Weights of a small transformer language model: 8518 steps.
Each number is 50 + 10 x the weight over its row's rms, rounded and kept within 0 to 99. Layers, rows and columns count from 0. The size before them is the row's rms in percent of the matrix's.

# down: layer 13 MLP down (transposed), 448x128, rms 0.096, rows 74-79, columns 0-127
# up: layer 13 MLP up, 448x128, rms 0.0932, rows 75-79, columns 0-127
down74 098:42 45 42 58 50 59 67 66 55 44 55 43 54 41 57 33 55 62 56 69 39 44 39 48 62 52 36 57 49 49 53 62 49 48 50 64 47 45 45 60 53 61 39 49 41 58 55 35 54 57 36 53 50 43 47 27 49 39 41 53 51 59 47 62 46 57 55 51 50 34 42 42 79 86 61 41 44 45 50 63 47 55 57 63 60 49 46 39 46 44 45 46 53 34 55 37 64 45 43 48 66 63 48 56 73 44 46 53 50 42 48 24 49 60 58 36 58 55 62 48 36 43 44 43 42 32 38 46
up75 097:43 48 41 44 64 20 55 38 60 51 34 54 48 47 33 48 47 42 39 71 51 52 82 44 32 32 39 51 39 46 54 50 48 56 64 59 77 54 54 43 59 44 61 49 45 46 69 58 52 70 53 57 60 50 48 44 56 43 53 50 58 50 72 53 50 41 34 46 55 58 66 58 51 60 38 48 54 33 50 56 42 74 57 37 66 48 54 55 53 47 55 35 49 54 51 50 56 44 43 52 49 48 44 57 51 60 45 56 47 48 66 66 60 63 61 58 48 50 41 65 39 45 38 50 55 42 43 46
down75 087:54 56 56 52 48 55 38 76 47 71 63 41 38 64 69 52 58 45 71 45 39 44 33 54 55 64 61 47 68 47 56 55 59 51 51 40 48 51 39 57 32 57 34 63 42 64 68 39 47 50 45 52 47 56 53 47 49 58 39 58 61 47 28 46 56 58 41 60 56 42 46 42 46 44 72 54 38 51 60 64 58 57 49 46 45 56 54 45 38 59 60 64 61 42 50 44 47 52 50 53 41 48 58 40 53 53 56 55 44 60 45 60 37 37 43 50 54 58 20 50 43 44 52 61 59 62 83 46
up76 094:46 44 46 53 44 66 41 59 53 51 49 46 48 75 43 43 54 48 30 56 60 75 55 55 47 53 50 60 25 36 44 51 57 72 53 55 48 56 41 53 49 59 46 61 42 57 57 63 43 50 58 64 49 52 62 50 31 47 52 53 46 67 44 49 49 35 48 37 49 55 31 29 51 51 46 63 59 39 55 48 42 46 47 60 54 43 48 31 65 50 41 48 56 54 39 54 75 42 46 66 49 51 72 34 39 56 75 53 55 45 58 73 55 62 38 51 55 48 53 54 38 43 57 56 48 32 45 56
down76 100:44 45 74 38 66 51 64 46 55 52 45 58 81 48 53 48 66 61 53 53 25 47 48 46 55 45 53 49 51 42 45 51 53 43 53 59 47 49 40 47 51 53 53 43 34 60 52 49 61 31 54 48 51 58 46 62 54 59 51 62 53 53 35 48 42 53 57 67 49 59 39 50 68 51 46 48 44 85 66 47 46 53 60 38 49 51 46 60 50 44 65 44 53 46 52 45 48 32 44 39 64 46 41 39 48 40 46 43 39 57 59 41 47 51 52 12 56 43 50 77 54 55 60 56 42 47 53 38
up77 103:66 46 64 38 69 47 54 60 60 44 55 42 43 65 60 49 52 53 46 44 61 45 57 54 62 50 54 45 45 49 52 47 52 48 43 48 33 44 18 41 56 58 59 49 49 59 63 54 34 39 45 52 46 37 55 48 21 53 39 51 42 52 77 57 57 54 46 49 57 39 45 63 62 43 64 53 54 47 55 41 41 39 42 69 46 51 59 47 45 64 59 37 30 40 45 46 47 53 39 52 52 30 51 57 44 48 52 51 65 61 55 60 58 71 56 58 54 36 53 43 60 41 65 31 48 37 27 60
down77 103:44 56 50 36 57 56 47 70 54 60 41 64 66 41 38 56 36 32 36 46 53 35 60 52 44 73 60 50 62 55 61 46 53 50 41 24 64 49 52 42 51 43 44 64 52 42 52 38 37 69 51 37 30 61 48 64 45 49 45 51 57 57 54 38 35 54 57 32 63 63 55 61 32 36 58 41 51 35 60 43 59 63 58 47 63 56 52 53 57 29 31 52 44 56 57 52 57 55 46 44 44 72 53 43 43 60 54 48 48 26 49 52 52 39 42 47 54 59 55 52 48 56 37 54 42 38 50 45
up78 106:49 32 27 44 73 40 52 52 46 28 43 52 51 45 60 50 55 44 39 65 46 43 63 55 53 56 38 55 59 43 68 57 62 37 41 34 47 55 38 37 64 70 43 48 52 56 43 57 34 62 53 57 41 38 35 49 54 60 37 64 50 42 34 51 26 59 47 37 61 63 56 53 36 56 47 48 49 51 56 51 55 54 59 62 55 31 62 56 51 53 58 57 57 47 55 42 51 56 64 54 56 42 43 45 38 38 48 62 50 71 62 50 57 43 43 58 68 46 50 62 61 44 27 33 52 50 43 51
down78 112:45 47 49 30 44 47 55 40 55 52 37 67 66 36 41 62 42 48 45 47 51 59 52 52 72 68 48 62 50 46 35 54 48 52 46 55 37 54 74 42 31 36 55 56 52 34 46 42 52 49 50 39 40 34 29 58 60 47 35 60 33 56 63 67 61 33 57 49 60 53 29 54 60 33 51 51 45 61 66 55 61 48 65 50 37 42 51 49 61 60 75 52 45 58 48 46 38 60 57 44 45 46 50 59 69 43 55 58 45 59 55 46 39 45 60 54 49 58 59 47 46 55 67 48 54 63 52 60
up79 101:61 58 50 47 45 37 59 44 19 29 58 64 44 36 39 39 53 48 43 48 38 41 57 44 52 45 29 71 45 46 56 42 53 64 49 60 51 49 60 43 54 45 53 49 45 49 53 45 56 53 53 41 60 53 53 42 40 50 52 55 58 45 53 35 66 37 62 42 57 43 48 45 49 48 63 63 80 39 47 62 42 45 48 51 48 60 53 50 65 40 31 53 64 27 55 56 56 33 45 41 58 50 37 48 22 37 61 53 49 55 36 53 59 53 38 68 46 51 55 49 44 60 56 28 49 57 60 44
down79 096:21 40 41 57 59 55 67 30 46 59 47 46 48 48 49 58 40 64 47 70 61 47 60 50 49 48 49 70 56 71 58 54 55 43 37 39 44 41 50 41 51 56 59 45 53 40 47 49 54 47 55 57 59 40 50 42 49 53 51 46 50 55 55 53 47 50 44 46 44 51 42 45 46 28 50 45 44 57 37 54 60 38 49 58 48 53 57 46 63 44 60 29 23 44 29 49 59 44 42 51 46 71 51 57 54 65 34 49 62 48 75 37 52 55 45 28 46 60 35 26 68 60 41 55 63 49 56 57